From a checkpoint of a small transformer trained on Wikipedia: no biases in attention or MLP, untied embeddings.
Each number is 200 + 40 x the weight over the matrix's rms, rounded and kept within 0 to 999. Layers, rows and columns count from 0.

# up: layer 4 MLP up, 512x128, rms 0.151, rows 372-398, columns 0-127
# down: layer 4 MLP down (transposed), 512x128, rms 0.137, rows 372-398, columns 0-127
up372,249,237,220,267,197,163,241,169,205,233,200,201,265,172,192,149,192,188,194,229,158,170,229,222,161,166,164,188,202,168,225,169,246,199,216,201,175,128,149,187,166,158,146,177,206,137,212,215,264,230,191,246,144,178,253,209,221,191,195,230,208,186,190,166,206,166,161,280,171,182,181,228,186,228,152,170,229,212,164,207,204,150,158,186,227,220,205,258,218,181,157,221,205,222,200,232,199,148,210,152,250,248,168,266,188,233,162,201,192,239,235,215,168,234,111,209,178,178,194,190,139,212,192,206,142,193,174,212
down372,149,229,252,214,248,228,209,155,202,205,173,157,160,192,135,251,177,247,228,182,143,221,219,136,276,218,223,231,152,176,240,162,171,271,232,184,204,205,215,261,200,182,158,188,226,202,190,202,164,207,230,113,180,191,187,255,200,234,241,198,227,188,185,234,240,214,115,169,219,204,165,151,220,145,238,169,208,171,192,188,259,225,224,189,190,215,169,183,219,163,218,197,170,168,206,194,194,219,192,193,152,219,199,119,203,182,189,233,195,173,184,182,258,212,251,228,204,177,224,161,240,175,180,226,290,130,192,184
up373,222,149,262,220,191,212,206,151,230,206,176,207,219,162,149,100,247,162,171,193,208,146,168,238,184,152,265,150,272,290,193,192,242,214,222,194,175,242,178,192,197,236,236,223,223,227,122,276,230,200,231,204,188,88,138,173,275,204,216,198,214,201,225,96,197,196,192,148,171,192,185,238,282,167,233,178,230,240,121,150,183,211,250,142,291,226,181,162,215,167,258,147,186,210,134,198,355,151,279,215,206,236,173,221,247,162,230,157,184,157,172,232,175,139,184,265,175,224,213,179,134,166,197,210,286,157,225,194
down373,199,201,157,159,258,265,149,238,193,226,223,205,170,150,230,259,167,235,130,271,227,161,135,121,182,179,205,219,126,207,177,128,229,110,220,256,164,166,212,153,110,182,218,226,186,176,226,274,156,183,195,183,257,263,154,188,177,214,168,189,191,185,226,278,178,250,177,192,218,190,192,151,197,225,268,195,165,216,217,282,195,130,285,257,236,246,208,222,213,243,230,182,257,207,256,192,154,252,184,175,156,140,169,187,156,228,204,132,184,158,243,131,197,316,217,138,216,189,191,227,222,213,196,198,224,156,166,273
up374,129,225,158,141,266,198,257,195,176,167,134,217,170,192,171,166,228,176,129,184,254,217,176,218,192,224,278,207,280,168,167,165,152,243,127,197,163,99,165,221,214,208,130,241,157,220,170,218,235,221,183,168,123,191,194,180,208,166,186,178,266,150,133,198,229,188,199,235,184,185,208,185,190,176,165,274,186,266,218,249,196,246,239,177,204,188,172,240,147,223,186,194,245,199,303,201,165,264,261,250,217,201,200,245,159,147,188,203,186,147,226,242,205,240,187,160,239,259,246,256,240,219,247,215,263,222,130,223
down374,285,201,160,208,177,163,236,224,257,212,171,259,164,188,250,206,237,140,110,283,162,231,235,223,176,214,251,191,234,245,231,155,200,206,199,222,224,202,240,162,194,310,204,232,160,240,177,264,166,273,163,161,263,178,195,219,181,176,266,202,180,295,179,230,186,200,252,145,212,244,187,136,195,201,161,189,212,148,256,195,173,177,209,187,215,159,193,218,222,225,225,192,155,264,222,221,208,240,197,246,169,227,148,277,229,161,179,179,150,192,272,154,145,215,140,152,143,211,258,211,192,214,205,176,175,258,188,286
up375,163,140,308,226,200,193,238,229,157,206,176,230,206,205,208,214,258,232,215,303,272,110,146,158,113,144,152,167,216,176,263,158,218,254,194,238,158,253,190,276,147,102,273,199,250,256,233,235,197,222,226,220,189,149,203,224,202,204,138,190,134,250,185,180,195,276,239,191,205,202,185,170,75,278,223,156,205,222,217,243,227,232,200,237,193,221,193,181,191,281,213,177,225,226,182,189,237,222,196,234,165,205,194,224,176,198,213,165,167,196,173,180,266,269,172,174,117,206,211,143,191,171,154,225,169,160,199,251
down375,195,196,217,184,208,196,233,203,128,229,149,221,240,252,160,144,198,148,190,174,150,247,173,202,286,145,192,230,201,211,214,150,177,198,193,233,207,170,227,156,135,236,210,223,128,216,252,218,164,247,158,194,254,203,222,137,203,193,206,180,273,222,347,183,140,133,201,184,222,249,206,253,179,197,209,216,182,192,184,163,164,210,163,191,229,162,184,235,212,102,180,173,313,216,131,237,271,219,200,298,282,163,224,165,157,216,175,234,187,192,218,240,253,191,158,278,211,272,143,249,231,237,212,166,201,243,171,200
up376,92,149,169,224,225,167,109,231,213,230,162,181,70,253,236,233,157,243,196,155,170,183,165,237,238,259,207,147,162,210,263,180,208,88,174,227,170,195,200,141,168,194,189,331,213,212,183,139,209,243,206,185,215,229,214,209,174,212,225,226,279,264,258,223,156,188,210,207,177,178,232,211,159,240,238,158,187,166,197,192,224,173,180,227,146,175,223,162,183,179,191,142,198,178,214,159,275,223,172,200,268,191,226,204,230,149,218,139,225,179,176,233,232,195,185,182,213,213,239,253,173,122,208,200,240,162,131,146
down376,236,240,197,215,172,230,304,229,209,70,195,135,204,136,215,190,189,132,187,124,180,212,218,233,306,223,202,147,255,203,204,169,151,188,203,189,181,207,177,189,207,216,156,196,189,157,168,166,175,170,154,181,201,171,176,245,152,225,196,186,296,261,197,127,219,223,168,251,202,241,167,236,186,200,171,160,176,182,108,177,121,232,149,253,142,228,190,162,173,231,294,191,164,197,187,214,185,171,154,193,208,180,253,211,244,135,172,94,207,238,229,260,228,172,198,167,215,239,187,303,213,251,261,150,230,203,212,231
up377,223,254,141,189,151,211,106,256,194,164,174,179,176,200,193,265,233,163,192,240,213,178,198,213,145,158,265,229,213,157,153,175,276,219,140,149,132,258,198,176,201,162,154,190,212,207,199,161,236,253,167,226,159,154,221,217,233,172,221,189,185,140,155,281,203,207,195,207,246,192,199,221,175,250,175,166,188,201,206,219,139,135,227,164,225,213,188,253,213,240,219,161,217,187,202,222,204,279,148,203,234,265,233,232,207,241,238,202,168,150,182,179,164,175,185,167,217,259,195,131,153,127,168,255,282,265,290,129
down377,249,192,183,154,277,207,264,157,210,189,268,176,191,182,197,228,160,183,242,269,251,145,223,214,171,170,150,197,215,177,130,212,153,198,222,112,178,207,204,178,181,132,214,233,252,150,251,217,203,236,219,274,208,214,249,219,218,275,274,265,212,137,150,170,168,242,196,195,167,187,226,169,256,202,185,148,178,221,246,223,178,169,219,267,219,282,172,116,237,181,166,213,205,252,174,223,247,173,242,142,236,179,191,187,235,192,219,234,199,196,195,178,167,194,247,169,156,251,245,221,246,228,235,153,253,175,233,194
up378,226,210,234,163,236,218,265,200,121,253,160,159,208,196,165,185,124,231,243,199,267,196,244,192,248,224,257,118,198,151,195,266,155,250,131,230,124,128,187,103,169,160,188,191,260,115,197,254,172,247,181,215,209,158,151,225,199,139,203,190,283,240,251,157,171,190,223,292,204,235,213,207,236,208,196,176,231,221,250,232,318,214,259,169,218,195,283,263,196,199,176,207,259,185,226,252,208,109,155,132,213,230,258,255,156,185,211,203,206,283,173,259,196,211,187,149,158,187,197,200,217,168,167,248,179,165,197,206
down378,184,210,241,143,275,141,248,226,151,154,231,246,205,203,160,203,272,225,169,208,178,193,254,160,202,224,198,239,204,233,195,151,186,194,229,190,191,278,292,167,268,237,139,152,165,256,172,153,229,135,174,167,245,190,261,222,208,158,201,132,157,196,169,275,193,166,185,145,153,187,167,171,194,194,145,290,144,184,210,181,166,95,197,222,246,185,220,176,239,261,228,187,159,181,147,176,183,152,184,197,237,213,161,198,187,155,218,194,174,147,196,207,220,191,275,168,150,246,171,276,251,250,227,248,210,259,275,179
up379,176,174,197,181,233,196,285,210,268,239,250,211,184,203,141,174,179,199,241,133,235,170,142,190,305,183,185,205,222,172,179,235,201,262,231,161,213,131,100,235,198,229,153,225,153,176,219,219,162,210,196,231,112,234,175,195,236,160,193,244,191,169,129,131,144,244,199,194,248,271,168,173,233,144,233,222,159,193,229,212,115,192,225,166,215,159,245,207,167,212,192,227,200,173,137,108,190,185,153,242,268,276,316,279,245,140,127,171,245,208,194,217,155,129,279,211,161,245,255,143,155,209,128,196,197,221,129,228
down379,209,236,182,226,190,233,159,153,105,212,147,130,240,272,159,131,171,147,254,180,255,143,242,211,243,167,266,200,173,190,202,242,192,188,236,134,142,220,212,226,199,208,247,235,168,178,208,230,222,218,202,176,196,251,142,204,158,199,137,167,236,252,181,220,228,196,148,225,214,222,120,205,187,121,240,144,230,227,181,260,188,276,193,196,260,185,195,192,160,229,212,186,177,225,180,157,148,145,147,202,192,236,171,200,187,54,204,234,267,157,170,125,204,173,174,286,149,176,118,150,44,187,159,231,139,183,191,160
up380,150,225,210,194,226,263,191,168,239,233,171,206,177,128,156,204,225,238,181,266,226,156,192,243,235,268,238,245,171,234,140,220,182,194,161,186,202,237,194,166,147,268,184,284,255,128,176,206,205,213,168,266,251,245,194,190,225,153,221,222,204,207,192,167,177,200,277,181,219,181,220,214,118,212,217,149,243,157,169,205,158,183,225,236,202,203,189,209,148,195,263,197,208,148,179,211,126,160,199,175,204,179,225,191,259,229,207,242,190,123,209,263,234,235,175,138,145,305,142,237,226,202,150,258,168,256,185,251
down380,172,247,253,231,202,211,210,216,211,213,197,210,220,163,253,245,203,223,194,200,222,186,207,256,188,200,253,239,188,238,212,200,181,183,210,151,218,204,202,255,225,173,159,180,243,187,184,184,238,192,191,188,205,185,194,201,207,202,247,219,180,182,183,169,184,294,204,236,215,198,228,208,230,176,157,159,236,155,130,180,227,213,163,208,225,241,159,274,230,180,234,217,257,168,139,223,163,164,330,148,142,214,220,158,195,239,196,194,272,258,249,211,176,232,164,274,188,183,282,168,225,167,227,206,161,233,164,265
up381,225,193,153,176,204,215,178,251,122,214,204,158,215,200,170,203,189,248,198,80,174,259,151,207,241,203,223,199,181,242,212,173,182,215,163,230,178,172,180,172,136,230,143,240,110,174,166,146,156,230,125,171,185,202,221,143,164,124,230,184,182,325,189,216,153,231,265,250,180,235,159,146,150,261,169,164,156,185,304,192,151,222,185,326,258,233,254,95,217,264,219,266,215,201,241,196,220,280,202,180,227,234,257,100,150,116,196,210,129,220,210,193,197,108,208,221,150,184,179,182,164,234,253,198,178,223,230,243
down381,176,131,211,232,144,227,240,206,225,229,89,229,175,178,187,180,193,243,251,173,280,222,170,242,155,296,176,252,191,248,124,193,250,188,210,230,150,187,172,243,243,191,201,219,205,127,167,174,155,221,130,224,229,251,146,162,168,177,193,248,200,234,271,148,209,185,219,234,225,261,196,171,155,221,213,197,190,213,212,111,166,263,178,252,277,242,168,55,299,164,220,240,130,194,195,171,233,260,182,176,194,194,227,122,230,139,277,128,189,210,167,194,181,187,254,153,178,225,141,216,158,210,163,316,209,160,202,250
up382,180,178,197,152,234,127,226,246,163,141,121,113,204,312,180,144,199,145,149,243,132,184,218,279,220,260,301,195,244,172,166,164,277,188,210,208,208,163,136,294,273,158,140,251,154,233,193,207,281,241,158,176,142,202,243,202,214,165,168,233,240,265,237,214,185,172,227,199,222,192,172,211,255,216,210,208,128,237,137,177,199,195,201,176,232,249,200,133,174,218,250,143,214,238,250,265,218,251,176,185,160,234,204,234,178,261,195,188,209,176,111,179,231,321,227,74,200,193,192,224,192,175,189,243,150,162,190,202
down382,183,187,168,214,311,167,154,198,251,239,157,138,179,216,186,184,279,185,244,202,160,232,110,225,179,248,264,202,187,295,232,266,251,193,159,193,243,170,208,167,138,243,264,293,170,164,233,223,202,220,269,254,182,254,230,157,107,202,247,233,217,258,161,208,181,233,206,136,175,114,234,209,214,242,230,206,224,183,228,249,251,94,229,176,230,204,272,137,180,250,180,148,242,239,275,241,180,183,174,227,292,218,228,242,273,259,268,205,227,162,173,199,126,212,203,210,119,199,245,205,217,125,165,232,227,193,265,171
up383,130,190,245,204,243,188,232,184,143,200,200,197,233,193,244,220,197,198,167,120,248,205,214,149,178,201,208,156,237,191,195,219,157,179,161,216,196,256,277,133,178,182,193,224,109,212,238,213,142,132,157,224,200,191,196,178,231,162,226,131,117,206,177,183,273,184,251,251,148,193,182,270,190,123,144,277,261,182,223,258,215,191,202,236,214,190,197,200,194,194,227,127,208,170,158,190,185,211,112,259,168,161,285,229,229,194,131,277,180,135,257,252,223,192,245,264,167,156,170,170,152,214,128,174,217,182,231,206
down383,256,183,199,180,185,133,206,236,206,200,175,184,200,275,214,200,159,241,131,165,218,134,260,239,162,231,247,192,252,204,176,151,196,245,203,187,225,99,261,249,165,142,205,241,277,238,216,215,259,256,190,221,200,217,233,259,206,161,126,144,194,270,176,156,233,244,189,223,214,187,220,231,219,202,276,181,216,177,200,142,200,211,170,132,187,230,170,235,176,170,89,201,183,188,156,183,171,230,227,244,187,151,184,139,162,248,188,271,198,235,182,189,191,140,202,216,202,190,187,162,226,248,232,190,135,208,229,244
up384,146,227,283,202,209,171,243,231,210,207,132,217,200,188,193,205,137,226,182,230,83,186,199,222,256,183,193,87,257,125,121,251,271,183,222,107,222,202,184,159,194,189,235,200,206,138,164,240,184,222,153,169,219,197,237,213,193,148,144,227,221,226,196,246,211,210,230,259,291,221,240,171,219,105,210,162,241,171,183,151,185,165,186,197,193,137,140,170,192,255,217,183,229,210,204,178,194,119,219,156,188,228,220,224,257,235,225,151,117,213,216,179,252,227,186,147,145,167,230,127,203,175,205,233,266,239,204,199
down384,168,157,207,332,205,185,173,145,210,246,211,221,143,138,280,224,223,214,244,129,200,187,172,222,207,205,169,187,169,196,168,223,143,201,188,164,136,163,235,250,247,293,173,260,253,250,261,201,170,216,227,194,213,288,238,164,231,231,175,202,158,279,236,168,119,209,162,189,166,127,244,198,172,160,224,290,218,170,244,198,231,246,183,228,243,194,203,148,173,259,231,227,207,234,239,224,162,200,185,192,220,136,199,220,253,185,152,181,160,141,276,176,261,200,225,178,159,255,234,264,246,197,217,264,183,205,182,204
up385,177,193,148,217,202,158,246,213,125,138,203,227,247,208,315,191,290,226,182,264,248,158,250,210,276,151,109,199,161,200,237,308,135,219,212,160,190,230,219,191,235,220,171,182,213,210,207,253,194,194,205,177,167,253,203,181,227,225,134,203,219,187,157,232,82,98,225,158,201,197,253,202,221,203,198,204,186,181,130,219,169,215,230,166,156,140,170,194,259,250,194,237,237,210,253,201,197,275,131,180,203,160,216,222,191,139,171,191,161,266,190,176,190,236,204,193,236,220,134,197,171,217,200,153,204,163,146,116
down385,175,165,174,184,200,183,134,176,211,259,241,266,220,161,204,270,134,253,170,254,310,165,188,226,175,172,206,153,106,167,244,227,209,231,166,224,264,91,158,195,162,120,193,191,201,204,206,241,224,234,223,217,207,163,130,142,220,209,227,190,182,238,232,225,270,221,210,248,227,199,195,139,224,212,179,176,241,275,200,187,208,191,268,136,190,239,216,202,222,218,234,283,240,217,145,221,171,224,306,231,217,204,185,198,198,146,287,214,275,215,233,203,186,185,233,256,256,185,189,212,174,154,194,157,241,199,252,148
up386,137,190,99,217,201,137,147,255,213,243,142,182,112,227,193,217,228,181,270,233,187,234,208,215,193,148,231,201,247,166,193,244,245,125,134,216,149,196,269,257,212,201,236,267,183,252,253,204,140,207,222,234,220,176,252,170,215,247,132,180,160,113,166,180,169,171,193,258,126,192,227,156,132,101,199,161,143,160,223,242,296,246,208,183,238,177,254,199,182,164,211,288,236,161,255,247,148,164,140,169,199,101,204,187,185,196,143,258,157,208,191,221,146,256,237,253,195,173,211,169,207,210,178,140,201,246,198,172
down386,112,245,162,181,202,149,224,155,174,164,263,206,260,163,232,139,213,225,225,219,174,215,244,271,213,163,159,196,247,250,119,163,181,256,234,156,215,206,181,256,226,220,190,213,160,183,121,300,217,227,107,224,260,135,185,168,108,168,183,162,204,224,246,220,179,276,142,208,168,236,229,176,252,137,212,156,263,196,261,254,213,249,221,148,212,148,158,191,173,154,239,231,151,228,196,268,231,219,193,268,199,95,144,192,201,250,190,157,151,150,195,185,180,231,185,182,169,256,196,253,265,237,232,201,186,179,203,185
up387,211,191,181,244,120,208,171,174,246,213,129,185,176,186,258,137,176,248,247,206,202,248,195,166,167,178,227,231,172,198,143,249,132,152,156,243,201,159,149,230,161,234,145,157,234,178,175,187,172,157,203,237,227,230,201,207,223,200,248,168,228,224,254,183,215,220,167,273,228,215,215,177,225,262,178,227,188,197,244,172,187,246,234,198,186,164,167,149,202,273,157,270,253,134,173,158,199,234,237,186,272,241,152,242,192,233,221,106,128,190,197,191,214,186,232,182,145,247,199,176,187,186,236,173,133,200,238,208
down387,176,177,209,153,140,248,144,215,220,197,279,200,163,202,160,237,125,232,160,169,182,180,165,204,191,220,217,197,198,166,216,213,108,192,240,295,188,272,166,216,178,220,187,171,239,209,220,166,195,293,247,166,193,268,177,248,204,168,128,126,245,166,121,179,234,185,158,235,116,205,190,200,209,154,215,168,178,182,209,138,245,217,116,175,201,183,165,224,194,223,217,217,222,229,256,182,147,197,164,242,168,203,164,176,135,213,226,207,219,274,208,180,181,283,222,188,190,215,214,197,156,245,164,187,262,191,244,223
up388,244,169,207,219,226,220,262,205,239,239,254,244,193,159,152,163,176,243,187,169,246,204,221,228,134,177,296,185,185,126,250,183,245,255,222,225,144,230,148,239,109,214,277,159,214,143,170,226,276,137,174,252,208,116,244,170,191,230,161,214,230,224,205,188,233,232,195,213,222,218,261,213,205,261,178,228,126,219,238,172,193,194,208,138,145,260,163,212,244,221,196,166,265,118,194,220,191,203,205,209,124,184,166,175,193,214,243,130,175,227,133,194,182,139,267,271,238,160,208,141,131,219,193,166,220,174,141,243
down388,217,206,225,243,211,145,149,175,270,164,139,197,150,172,202,161,239,198,199,236,240,271,183,243,219,230,71,203,200,321,150,171,225,140,131,174,234,233,219,160,196,226,245,278,163,208,216,175,167,239,262,206,207,234,182,199,294,177,256,111,230,218,278,128,232,125,278,129,230,215,199,152,150,229,187,204,206,202,218,241,176,157,181,185,209,193,210,201,207,203,257,142,132,174,229,212,188,209,213,199,228,250,248,137,131,248,206,196,144,209,195,184,194,221,185,234,160,152,251,235,258,205,231,227,252,220,241,247
up389,228,204,205,293,218,206,184,161,261,168,241,155,185,236,221,195,155,162,212,181,133,247,241,244,203,162,192,167,196,177,161,222,187,226,228,150,209,282,240,211,204,149,239,203,182,188,247,162,126,134,207,210,245,127,190,198,228,182,164,229,223,216,208,203,197,218,186,278,164,218,281,140,121,203,177,219,175,128,234,264,176,180,212,324,268,278,147,156,261,215,194,295,234,236,206,232,149,178,236,212,229,189,221,268,223,280,197,132,153,202,153,187,201,138,236,270,184,261,192,261,214,207,187,199,140,189,238,276
down389,180,185,220,249,269,100,196,165,314,212,269,265,236,132,235,252,253,283,156,267,235,209,330,188,205,141,155,208,166,242,182,176,191,199,172,194,209,171,152,211,250,179,156,203,167,190,265,114,210,231,172,270,170,217,213,229,193,195,247,197,144,211,223,222,202,165,209,150,195,208,198,265,212,116,211,209,186,217,155,195,213,242,205,186,217,224,160,143,145,187,182,263,165,160,204,181,154,157,164,217,148,230,211,236,86,191,136,195,165,286,207,189,215,194,203,255,149,123,237,214,167,264,132,221,225,199,217,198
up390,315,226,282,231,156,257,187,120,264,207,131,177,250,192,177,160,187,249,200,148,140,116,220,175,205,175,195,141,139,194,200,223,180,190,228,211,210,233,270,220,209,256,295,224,201,277,256,273,200,172,179,194,168,115,145,173,130,164,216,153,166,174,192,260,191,189,218,166,195,234,190,210,149,141,130,219,198,73,268,246,211,210,263,179,293,215,176,208,137,191,185,246,257,184,129,196,195,239,239,195,182,194,192,247,175,255,148,196,147,213,180,229,186,247,231,212,191,220,178,280,141,143,165,197,178,238,211,187
down390,169,206,126,204,171,187,297,245,212,143,230,238,248,171,193,175,237,248,232,187,308,169,181,176,211,183,166,203,186,153,158,196,181,202,195,154,251,197,227,256,195,237,256,232,216,269,181,95,133,271,225,214,224,212,167,127,192,207,191,188,205,124,243,127,224,262,214,195,263,247,253,149,149,245,195,253,230,245,208,212,183,155,289,256,166,140,161,203,162,169,136,209,172,201,202,158,269,230,199,162,165,215,184,273,264,135,155,240,212,211,153,198,163,227,156,162,191,233,162,204,259,138,245,200,192,117,184,174
up391,228,222,207,195,180,177,191,218,234,264,146,212,137,184,231,199,201,245,182,202,188,203,152,192,242,45,246,236,202,174,154,216,139,204,177,194,177,225,226,273,197,289,174,256,237,169,221,236,147,202,196,268,220,189,137,232,98,193,211,179,240,222,188,274,143,133,231,191,236,218,229,143,97,214,178,164,217,192,230,139,253,223,157,182,126,163,160,212,195,225,219,218,228,250,166,143,191,218,234,250,150,125,280,234,295,124,174,204,197,176,147,181,210,177,255,204,157,148,200,233,204,241,193,237,204,295,207,165
down391,212,211,176,166,167,290,162,135,161,242,194,174,176,219,191,275,222,171,193,208,243,219,261,134,271,186,188,126,188,239,153,131,166,188,212,213,193,188,184,194,199,189,185,248,230,269,176,168,229,169,271,219,178,208,160,211,165,149,167,182,227,180,154,167,215,221,170,179,187,218,239,164,240,209,248,209,174,222,224,144,183,207,226,257,210,237,184,171,237,137,253,175,216,150,237,119,183,181,195,180,180,246,200,187,153,139,190,303,176,193,194,186,193,226,175,171,199,209,213,139,201,153,207,227,207,179,203,210
up392,221,220,227,221,109,221,208,177,233,229,145,211,149,214,213,203,217,212,202,224,76,165,193,103,182,261,249,184,234,217,247,224,179,94,142,180,168,200,266,195,159,157,142,195,287,195,217,197,173,207,154,201,234,295,196,198,198,251,233,173,211,263,186,143,161,187,190,139,269,156,221,139,268,221,203,190,223,196,197,155,226,183,183,169,223,187,280,227,160,221,214,260,227,192,207,204,253,153,215,222,270,237,207,232,299,213,257,177,155,228,168,226,199,258,205,190,253,238,239,243,170,221,157,198,197,188,181,206
down392,208,243,136,184,122,154,196,232,287,179,219,204,240,197,225,219,192,225,195,264,212,206,196,173,196,211,273,188,307,190,213,262,239,251,273,244,226,271,208,157,187,135,192,239,218,239,171,186,207,213,202,245,156,207,145,237,231,107,284,163,136,181,236,266,232,145,232,268,146,196,252,201,149,146,166,222,220,221,212,158,219,154,199,191,157,216,153,138,189,173,217,205,220,207,217,192,150,206,284,299,197,217,178,188,190,151,227,225,229,252,244,243,114,250,205,223,172,161,249,205,200,250,244,176,210,171,244,259
up393,195,234,213,186,244,209,163,212,221,187,249,189,280,188,222,172,262,196,221,147,208,297,172,261,155,59,164,122,271,185,239,215,229,235,234,129,192,235,229,130,229,199,206,141,256,180,257,206,161,163,281,195,180,149,230,180,244,190,171,201,217,276,216,185,222,204,227,272,208,220,214,246,184,174,188,252,229,163,185,221,174,216,202,139,142,256,217,214,211,183,249,232,202,200,224,193,203,239,181,197,209,259,157,211,170,170,208,242,170,193,225,224,232,234,160,206,186,219,157,205,189,212,296,173,114,168,211,139
down393,161,194,147,216,228,147,222,177,229,204,142,173,173,158,232,112,205,202,174,181,197,182,153,141,214,278,223,232,197,151,224,169,227,192,242,239,205,160,154,171,208,271,167,246,120,247,188,203,179,190,191,177,174,225,89,195,160,256,266,195,183,183,172,141,171,229,205,151,172,256,183,226,228,155,263,245,192,220,155,204,199,119,227,247,207,145,204,137,194,131,140,213,190,97,127,200,205,164,227,219,185,257,198,168,294,222,183,155,135,159,166,243,186,175,258,148,221,232,150,218,229,239,247,169,159,188,223,170
up394,191,165,164,208,195,164,221,170,190,233,159,247,203,201,129,218,147,201,154,185,216,177,243,201,252,226,164,228,335,237,213,159,118,232,181,229,170,163,224,221,189,195,223,214,229,136,150,239,135,144,167,208,166,189,212,238,245,196,269,177,232,172,180,198,273,201,183,252,154,159,191,173,141,199,226,211,164,187,197,180,186,164,186,143,210,228,204,269,202,195,184,217,198,211,217,152,214,182,188,213,205,232,237,206,206,189,154,119,224,199,195,181,235,163,270,174,179,232,234,197,162,238,234,176,165,162,206,224
down394,181,279,191,184,146,181,172,246,203,169,220,235,131,141,259,185,256,207,193,221,215,157,141,199,196,199,180,205,106,199,123,222,205,155,235,169,253,218,143,189,188,225,184,175,171,256,223,155,214,212,176,154,250,247,178,176,174,233,138,176,178,145,200,220,185,212,214,197,209,275,218,229,259,180,205,192,221,182,206,263,189,226,241,271,176,124,176,95,256,213,116,178,197,214,183,187,175,217,226,201,204,192,148,200,212,241,214,241,178,174,205,241,190,226,203,222,227,223,215,200,174,182,156,178,183,268,214,178
up395,187,212,187,225,169,148,174,220,190,212,209,147,188,187,191,134,182,186,192,161,195,208,197,161,196,221,213,196,279,141,145,189,156,167,215,130,187,243,222,199,157,217,227,209,295,235,119,202,217,255,232,148,224,249,151,186,231,194,158,146,221,178,176,199,195,235,191,205,192,244,181,205,135,228,225,216,216,217,237,207,223,137,169,179,228,181,198,174,208,186,164,218,263,211,150,225,287,184,202,162,252,144,207,215,190,201,224,215,176,241,233,125,223,183,201,161,229,233,165,162,147,158,246,178,220,163,236,241
down395,148,154,219,212,183,233,166,158,172,242,262,215,203,238,174,250,137,162,196,202,177,229,159,216,175,246,172,234,196,204,226,137,177,153,248,236,216,240,193,219,260,270,190,174,190,198,199,185,245,228,212,191,179,109,191,171,285,159,169,206,262,256,191,177,248,229,204,205,189,294,143,184,157,246,181,193,209,214,180,136,226,148,171,129,205,257,227,167,146,159,181,162,234,128,136,150,222,182,169,229,201,276,216,239,215,257,216,223,224,234,240,257,209,250,227,208,243,180,219,226,146,159,165,271,200,244,219,273
up396,285,240,193,208,285,138,179,176,242,176,160,180,147,167,174,194,179,206,194,211,237,155,238,171,233,243,202,123,102,168,175,241,274,202,183,226,195,173,241,202,142,193,153,193,224,162,217,222,219,225,203,176,264,185,195,142,222,232,175,146,185,225,200,248,259,200,156,233,237,230,215,222,133,180,240,238,193,196,170,321,199,190,202,150,147,172,168,182,160,255,252,218,152,172,227,197,192,261,200,154,204,237,223,243,242,212,149,235,196,174,119,226,156,205,217,171,182,244,216,251,217,281,206,210,186,216,259,188
down396,128,160,215,190,205,249,164,209,181,186,188,177,175,189,269,212,211,198,218,211,233,189,151,112,215,179,251,114,171,148,205,192,237,294,243,204,219,270,280,151,203,142,226,165,175,236,202,142,135,222,238,211,311,227,263,215,201,188,215,140,145,232,161,205,195,233,160,256,274,199,188,192,182,169,237,153,215,222,179,225,179,211,255,174,203,195,159,192,286,237,184,134,161,215,172,134,227,262,140,197,251,233,179,133,175,228,200,233,227,154,185,194,177,276,230,214,172,217,111,181,240,191,101,113,289,204,215,189
up397,199,248,222,196,178,165,190,166,193,246,134,170,157,254,202,177,213,230,192,280,178,194,152,242,253,181,246,149,129,137,231,139,209,152,208,221,268,227,186,186,141,159,211,224,262,190,213,114,245,216,129,221,218,208,186,235,314,155,202,187,212,238,195,162,181,178,199,206,193,208,258,274,177,241,193,164,166,199,239,245,274,174,250,155,213,182,248,202,162,157,149,175,287,108,223,232,189,197,162,246,206,188,275,191,283,201,163,288,179,217,208,222,131,217,232,197,179,207,213,244,251,160,239,171,215,196,207,217
down397,221,231,217,78,214,222,319,208,203,211,223,147,258,219,248,221,216,206,166,174,244,161,216,220,191,186,123,194,170,219,230,184,200,266,182,174,201,229,240,175,186,184,181,156,177,206,249,170,262,238,161,218,223,156,177,212,236,221,279,224,174,283,237,225,159,211,203,175,204,163,174,182,279,156,228,195,193,251,192,243,175,200,184,218,128,205,252,208,222,161,143,215,143,242,293,202,227,145,209,222,242,159,204,256,135,220,173,193,124,150,195,218,213,166,232,221,207,172,185,252,197,256,205,292,273,155,143,221
up398,185,208,207,240,221,142,147,246,165,160,173,187,261,236,256,113,206,140,197,224,143,226,175,171,253,250,189,163,257,157,103,153,160,203,194,267,301,197,172,172,119,183,109,231,114,180,262,256,196,133,215,202,180,205,151,148,259,189,224,299,167,247,249,173,201,158,242,265,170,182,180,154,197,188,192,220,166,135,182,134,159,257,235,170,232,280,239,225,180,277,263,180,207,195,216,213,211,246,207,193,246,261,146,195,170,215,222,204,228,77,288,167,172,194,122,137,137,100,224,258,216,178,213,251,163,157,211,191
down398,194,228,172,150,188,184,143,132,176,193,310,251,237,150,137,187,152,167,197,270,244,255,225,248,192,180,181,251,218,231,243,218,208,140,166,165,200,255,158,215,115,138,250,225,192,212,223,187,182,214,239,212,140,171,212,181,165,191,162,216,262,117,254,179,188,182,266,153,196,234,184,162,230,146,221,163,207,148,296,219,150,230,196,214,72,147,157,229,182,182,247,193,232,208,178,204,220,260,214,179,234,165,215,184,156,155,325,214,182,217,248,149,228,212,176,252,208,217,279,162,146,152,100,175,170,238,118,233